Weights of a small GPT-style language model, trained from scratch on English Wikipedia: a variant of Muon for these matrices.
Each number is 128 + 32 x the weight over its row's rms, rounded and kept within 0 to 255. Layers, rows and columns count from 0. The size above them is the row's rms in percent of the matrix's.

# layer 4 MLP up, 320x128, rms 0.237, rows 137-145, columns 0-127
size [105 108 122  91  94  91  76 103 107]
[[ 97  89 166 132 165 129 171  95 158  66 188 170 142 113 144 120 121 114  91 117 118 122 196 156 113 153 100 117 154 113 132 111 101  96 115  58  90 118 152 138  93 159 122 156 135 138  91 118 150  64 143 158 107 139 111 145 138 119 146 111  68 107 180 155 158 149 127 198 170 145 200  99 107  99  85  97 155 190 113 190  91 149 157 147 147 115 135 147  95  60 164  97 106 101 181 145 175  89 120 150 107  89  81 118 181 101 125 158 107 122  94 207 113 118 149 148 149  81 170 157 138 171 137 117 125 147 138 128]
 [ 58 211 164 200  89  85 113 126  89 105 109 130 117  89 114 142 138  59 111 122 139 137 152 166 161 103 143  96 139 154 109 122 100  76  94 147 149 139 102 130 173 129 107 139  93 187 146 140 195 121 114 157 109 137 115 166 120 146 119 180 108 129 158 164 162 138 151 143 169 100  94 170 130 120  78 124  80 152  84 146 109  72 108  79 138 132 102  92 120  64 129 183 140  41  86 123 158 131 109  84 143 100 123 122 139 155 237 141 130 119 156 157 120 157 138 151 135 116 130 139 156 173 122 139 170 140 137 130]
 [152  87  80 108 102 149 168 154 135 129 141 159 107  99 111 121 157  92  97 174 164 130 115 126 133 155 140 127 177 122 106 188 153 132 149 149 120 122  65 155 110 138 142  51 160 139 142 174 138 121 101 131  87 153 147 125 193 124 125 123  53 107  67 115 173 141  87 101 159 188 132 138 123 113 148 195 140 150 137 172 123 194  99 158 112 128  91  56 155  90  97 134 150 148  49  88  93 106 112 147 106  99  93 155 152 133 114 154 141  93  98 160 117 130  97  83 176 132 113 129 142 174  79 183 171 143  87  80]
 [ 63 161 191  97 124 130 131 120 152 145 203  94 183 111  83 109 130 132  73  79 128 122 185 118 108 182 130 205 129 151 170 107 159 143 190  97 138  91 152  97 126 156  94 110 131 136 119 106 183  70 149 184 127 150 136 168 182  81 118 161 140 130 112 133 113 134 135 138 165 115 168  63 132 116  97 165 178 160 125 126 146  97 152 150 114 132 217 133 108 131  85 118  89 135 168 109 128 121 145 128 149  81 137 147 163 118  63  70 116 144 155 179 185 153 115 122  93 125 106 117 155 116 136 148 154 159 143 122]
 [107 170  85  97 129 139 125 112  95 113 152 210  89  48 135 114 121 121 127  87 133  77 118 116 133 169 150  50 134 136 153 150 163  90 126  83 125 131 139 142 124 162 163 130 122 151 126 164 138 145 115 155 117 126  75  84 141 111  61 137 119 141 163 132 161 170 175 131 104 146 103 108  79 115 193 124 192 140 115 144  55 152 174 162 127 130  94 109 116 107 129 114 111  73 141  96 169 142 126 122  55 148  84 181 207 132  99 139 120 123 137  81 167 124  91 140 146 179 115 153 136 180 172 134 174  99 105  93]
 [144 187 132 172 144 126  73 105 134  65 141 119  97 137 166  85 146 115 118 104 126 114  42  91 140 143 139 123 137 157 126 146 128 146 101 171 124 117 118 177 153 128 135 152  49 155 134  91 126 173 134 105 181 110 116 154 115  80 178 155 160  99  99 132 191 156  86 117 113 166 142 144 137  76 160  84 111 123  77 126 182 130 168 189 136 104 133  85 149 121  84 127 174 133 153 103 162 129 108 115  80 153 108 145 118 103 167 111 174 206 131 101 188  98 105 122 115 118  85  85 146 179 117 171 174 149 118 187]
 [128 116 120  83 112 118  72  68 140 117 163 128 151  97 119 162 122 175 175 116 176 112 149 145  60 161 139 147 137  96 164 103 154 122  74  97 142 157 184 175 105 112 118 146 139 142 130 169  94 116  93 122  70 114 178 101 125  92 127 139 158 124 120  50 131 116  97 112 116  96 122 203  74 114 143 159 110  78  88 118 108  84 131 120  52 129 164 182 134 170 137 166 144 144 156 127 146 130 132 147 137 159 106 123  65 112 137 104 171 129 153 177  84  67  68 133 156 202 160 134 146 140 127 158 151 185 109 112]
 [169 143 178 136 127  96 124 132 161 108 158 152 151 162  68 151 128 109 151 127 136 109 158 108 202 190 160 135  96 155 119 127 121 125 103 148 111 163  87  91 104  90 106 192 183 166 133 106 128 114 115 153 154 133 129  98 136 199 188  99 138  81  97  94 165 157 189  67  83 101  96 121 184 100 111 168 196 169 109 140 136 201  99 159 189 130  96 159 177 118 106 130 141  77 130 144 132 105 111 171 140 128 109 144 169 122 169 169  86 114 101 100 115 148  85  82 107 111 110  83  84 141 143 149 103 130 124 129]
 [126 154 163 139 161 167 123  81 116  86 150 151 109 175 123 133 186 132 119 154 154 124 174  92 146 176 168 121 105 121 152 144 144 125 157 119 194 158 137  76 122 123 146 129 191  87 143 131  67 126 121 106  62 116 103 126 152  91 108 124 151 178  86 138 141 117 138 211 160  80 116 165  80 106 115 161 165 137 158 122 113  88 211 172 124 148 148 108  93 185 101 143 116 168 129 154 153 111 183 111 165 164  93 137  83  79 151 111 161 156  81 114 113  89 113 139 134 174 135 108  79 130 185 174 113 153 170  90]]
# layer 4 MLP down (transposed), 320x128, rms 0.141, rows 137-144, columns 0-127
size [106  96 138 106 117  98  96 109]
[[ 87  71 113  84 122 149 101 180 148 123 144 163 165  62 126 102 141 130 114 141 155 111 118 128 135 134 144 129 170 173 143 128 133 105 115 128 130 120 185  33 114 164  91 154  82 115 142  79 199 141 120 163  77 195  82 150 160 108 156  85 142 105 101 133 114 128 146  81 112 140 162 114 137  87  91  83 137  97 119 124 198 152  77  93 142 123 155 196 105 183 157 112 126 113 153 152 128  78 147 167 121 154 185 135 117 144  78 138 110 133  95 106 169 111 154 110 173 135 116  95 172 135  70 164 148  86  84 114]
 [179 149 137 140  90 162  94 200 162 194 134  70 169 122  77 109 190 104 123  85 127 157  98 149  92 144 174 161  81 174 132  98 141  92 188 156 148 101  95 111 134 122 115  89 139 137 127 134  99  95  94  82 159 104 156 113 120 136 142 127 112  88 117 146 124 137 131  85  84 142 124 188 150 106 129 181 133 160 103 152 140  89 137 101  98  95 100 180 111 106 164 118  62 146 144  33  95 120  98 168 124 101 169 177 119  99 128  84 168 117 117 130  96 158  90 157  96 101 177  65  95 110 150 137 141 137 152 148]
 [ 62 200 146 107 177 116 149 117 119  88 104  73 131 101  64 107 152 137 152 122 136 121 136 148 139  78 111 152 144 144 159 123 141 149  89 169 110 186 111 172 149 109 138 169 121 151 102 156  96  99 109  83 108 161 121 117 145 145 118 126 174  72 158 159 106 105 177 186 200  57 107 147 122 139 176  94  94 100 148 159 177 127 154 145 108 159 139 127 164  56 141 146 142 168 145 140 149 109 200 102 164 183 151 109 110 125 156 125 126 195 116 206 142  99 128 134 112 128 148 157 120 144 134  90 117 186 169 135]
 [117 136 152  20 164  64 113 131  98  90 142 161  94 119 133 136 143 163 138 135 111 131 146 121 181 162 104  67  78 146 142 119 149  93 117 160 115  90  96  93 110 134 159 106 123 161 154  88 132  79  77 116 186 139 117 141 153 130  89 123 110 114 178 107 180 120 116  79 120 113 110 162 155 133 160 128 138  93 150 144 154 123 140  98 180 117 175 107 120 221 100 159 125  88 111 111  40 152 121 172  98 117 121 126 104 189 177 134  79 130  90  97 178  91  95 125 145 152 144 165  98 168 134 166 110  93 114  95]
 [136 128 172 128 129 168 151  93 139 152 128  85 229 132 155 148 165 114 137  71 136 112 115 187 111 116 174 146 123 129 147  95  64 143 149 118 140  24 127 161 103 198 119  74 167 117 110  64 122 138  91 128 137  75 133 115 157  78 141 146 126  99 131 102 125 129 113 186  94 109  74 175 150 143 164  87 120 126 150 102 140 135 118 138 175 159 138 141 106 141  98  70 131 137 163 133  46 127 128  96 100 133 157 120 124 127 120 154 145  85  86 105 135  74  91 132  76 206 170 111 150 137  93 132 137 116 135 117]
 [173  91 115 139  94 137 135 152  92  94 165 192 185 122 127  77  86 113  99  86 133 123  99 146  87 131  83 144  94 172 144 134 146 161 134 159 149 121 107  91 124 124 155 154 133 109 128 112 136  81  97 172  78  90 173 163 150 127 121  92 127 136 167 150 163 124 121 122 117 158  96 104 160  59 132 113 112 124 141 167 145  90  76 135 170  51 154 142  95 144 161 184 101 171 144 142 118 134  81 128 125 138 134  61 102 134 111 127 154  54  65 214  79 157 193  93  66 164 105  91 129 107 131 111 115 137 121 129]
 [128  99  94 104 159 101  91 131  69 125 116 139 106 158 119 135 123 114 101 134 118 112 140  75 146 121 154  90 153  67 111  91  95 108 196 127 164 151 128 156 231 137 151  98 160 166 132 198 122 156  61 107 107 123  93 139  49 124 152 129 132 130 153 116  98 145 134 125 129 118 183  68 136  98  88  66 173 121 140 171  85 170 137 136 154 100  83 112  99  81 114  97 131  97 127 120 143 114 120 144 181 137 124 144 216 163 125 182 126 129  82 116 121 155  93 124 158  88 162  57 133 122 150 143 102 136  99 173]
 [144  83 165 113  88 153 122 196 183 145 131 105 131 127 114 120 134 129 100  77 128 127  65 113 111  80 175 152 156 191  86 176 124 115 158 116 105 130 113 121  73 131 171 122  98 139 121  92 166  79 107 108 118 150 164 151 169 137 134  98 111 119 156 129 127 168 124  79 127 136 126  73 141 136 138 123  80  76 162 138 105 170 113  94  46 112 160 132 142 164 152 162 104 177 130 112 156 161 132  98 108 163 180 123 141  95 100  14 150 165 154 152 113 142 166 142 180 178 100 133  93  80 118 126 170 100 170 161]]
# layer 4 MLP gate, 320x128, rms 0.233, rows 138-145, columns 0-127
size [ 95 116 104 107 108  87 117 100]
[[135 118  99 159 157 200 204 136 125 120 117 174 206 122 135 120  63 149  90 179 159 117 131  98  95 141  87 117 132 157 131 129 146 161 148 124 107 131  99  70 141 116 123 122 174 145 135 154  82 141 104 103 118  99 183 101 125 156 112 121 138 154 152  93 108 173 188 178 132  99 127  88 146 162 153 119 173 116 200 145 140 204 137 146 125 128 143 128 108 108 124  79 188 156 128 139 157  49  94 118 168 138  99 126 145  39 100 132 173 122 117  91 104  87 112 132 103 120 116 153 141  60 123  78 160 131  99 103]
 [108 143  60 102 149 137 110 180 133 145  82 132 155 132 128 143 128 143 106 138 144 120 114 131 140 153 161 142 119 138 125  93 126 183 101 127 167 121 123 123 179 109 166 133 198 142 145  72 125 158 143 127 167 104 145  62 141 116 161  78 141  64  62 138 150 157 134 137 113 124  73 170 131 108 139 151 120  78  96 122 137 111 107  84 174 111 137 176 134 169 208 133 113 160 168  90 108 197 197 164 124  94 168 164 172 140 167 172 120 165  95 126  69  91 132 116  57 159 162  75 131 132  70 124 146 119 135 162]
 [ 91 167 153  79 109 136 122 131 121  93 169 116 140 108  82 145 139 115  98 103  51  70 193 124  93 144 103 196 110 159 149 120 151 141 156 115 169 135 138 102 121 127  91  95 122 121  93 194 115  72 149 170 179 168 142 154 114 122 124 131 129 113  71 111  97 121 111 139 178 158 164  95 125 121 113 148 185 195 139 139 102 132 106 128 130 106 206 125  58 152  81 120  52  96 143 128 175  98 128  88 100  78 159 141 145  95  72 113 112 132 152 165 154 161 114 129 102 107 146 153 158  87 121 117 173 184  98 118]
 [116 127 143 129 129 109 110 152 155 122 104 124 175 168 113 136 133 146 151 157 156 184 148 140 104 123  91 159 163 148 128 126 139 182 122 182  96 134 141 139 171  79  74 104 113 118 131 152 135 116 127  95  96 138 222 157 142 205 192 104  88 150  75 125  93 126  65 102 148 144 147 111 165 137  93 154  83 160 125 155 141  71  75  93 143  78 168 132 154 135 148 152 121 151  97 117  71 107 126 165 163 155 177  95 105  98 131 118 104 136 106 163  96 112 167 156 113  89 151 131 121  30  59 120 109 164 129 189]
 [ 97 102  99  92 117 150 159 144 159 169 151 111 133 146  54 105 135 126 114 120  97 137 170 165  75  86 107 166 102  99 123 125 120 124 187 110 130 144 147  65 125 108 128 117 206  95 129 177 112  56  72 177  88 155 143 124 157 160  62 126 106 136 140 138  74 101 170 147 124  86  93 119 123 169  84 139 165 154 131 110  86 158  98  87 143 126 119 161 117 134 145 135  79 160 130 140  88 105 165 122 145  74 157 123  94 180 119 133 104  41 131 128  97 160 139 153 165 121 128 129 106  82 148  63  63 114 129  74]
 [108 100 146  84 156 114  74  95 121 100 172 143 148 117 114 131 125 154 165  85 176 115 171 172  89 179  98 129 106 130 164  99 157 136  81 125 134 143 161 189 130 118 155 119 151 137 130 183 109 138  94  98 130 125 206 129 154  68  99 170 153 155 129  90 130 152 115 111 111 120 122 172  79 108 157 178 111  59 103  98 122 102 147 126  72 115 151 202 165 170 130 152 172 163 133 123 134  97 118 177 131 135  90 114  91  95 167  92 135 140 165 189  75  74  75 158 157 196 160 128 137 112 131 170 163 167 138 137]
 [143 165 109 132 133 147 108 121 154 140 120 132 194 109 127 174 126 167 134 105 132 128 160 156 105  84 163  92 149 115 182 125 167 142 107 169 178 146 180 105 144 125 127 166 111 104 120 172 100 128 135  56  68 136 123 133  89  64  75 163 153 159 143 121 161 105  51 136 158 134 155 122  75  91 129  84  78  89 153  85 131  60 114 131 123 119  91  56 101 179 116  36 123 161 123 132 133 177 127 145 151 137 140 139 105 148 116 138 129 129  92 153  64  85 122 131 120 129 135 123 168 131 112 143 111 164 159  38]
 [ 80 102 112 155 110 160 110 143 193 155  66 137 205 165 104  94 115 142 105 121  72 145 117  65 106 132 107 162 129 181 124 177 127 118 163 124 191 149  96  91 179 115 154 135 146 144 144 124  94 116  68 100 165 112 111 111 156 129 152 149 174 124 173  71 117  85  98 138 137 113 151  85 128 125 122 153 165 116 143 119 140 122 131 122 142 179 152 189  76 167 171 147  84 141 132 162 142 153 109  93 161 137 122 160 121  93 134  75 106 123 135 160 110 116 188  44 158 147  90 114 104 180 139 129 187  64  93 110]]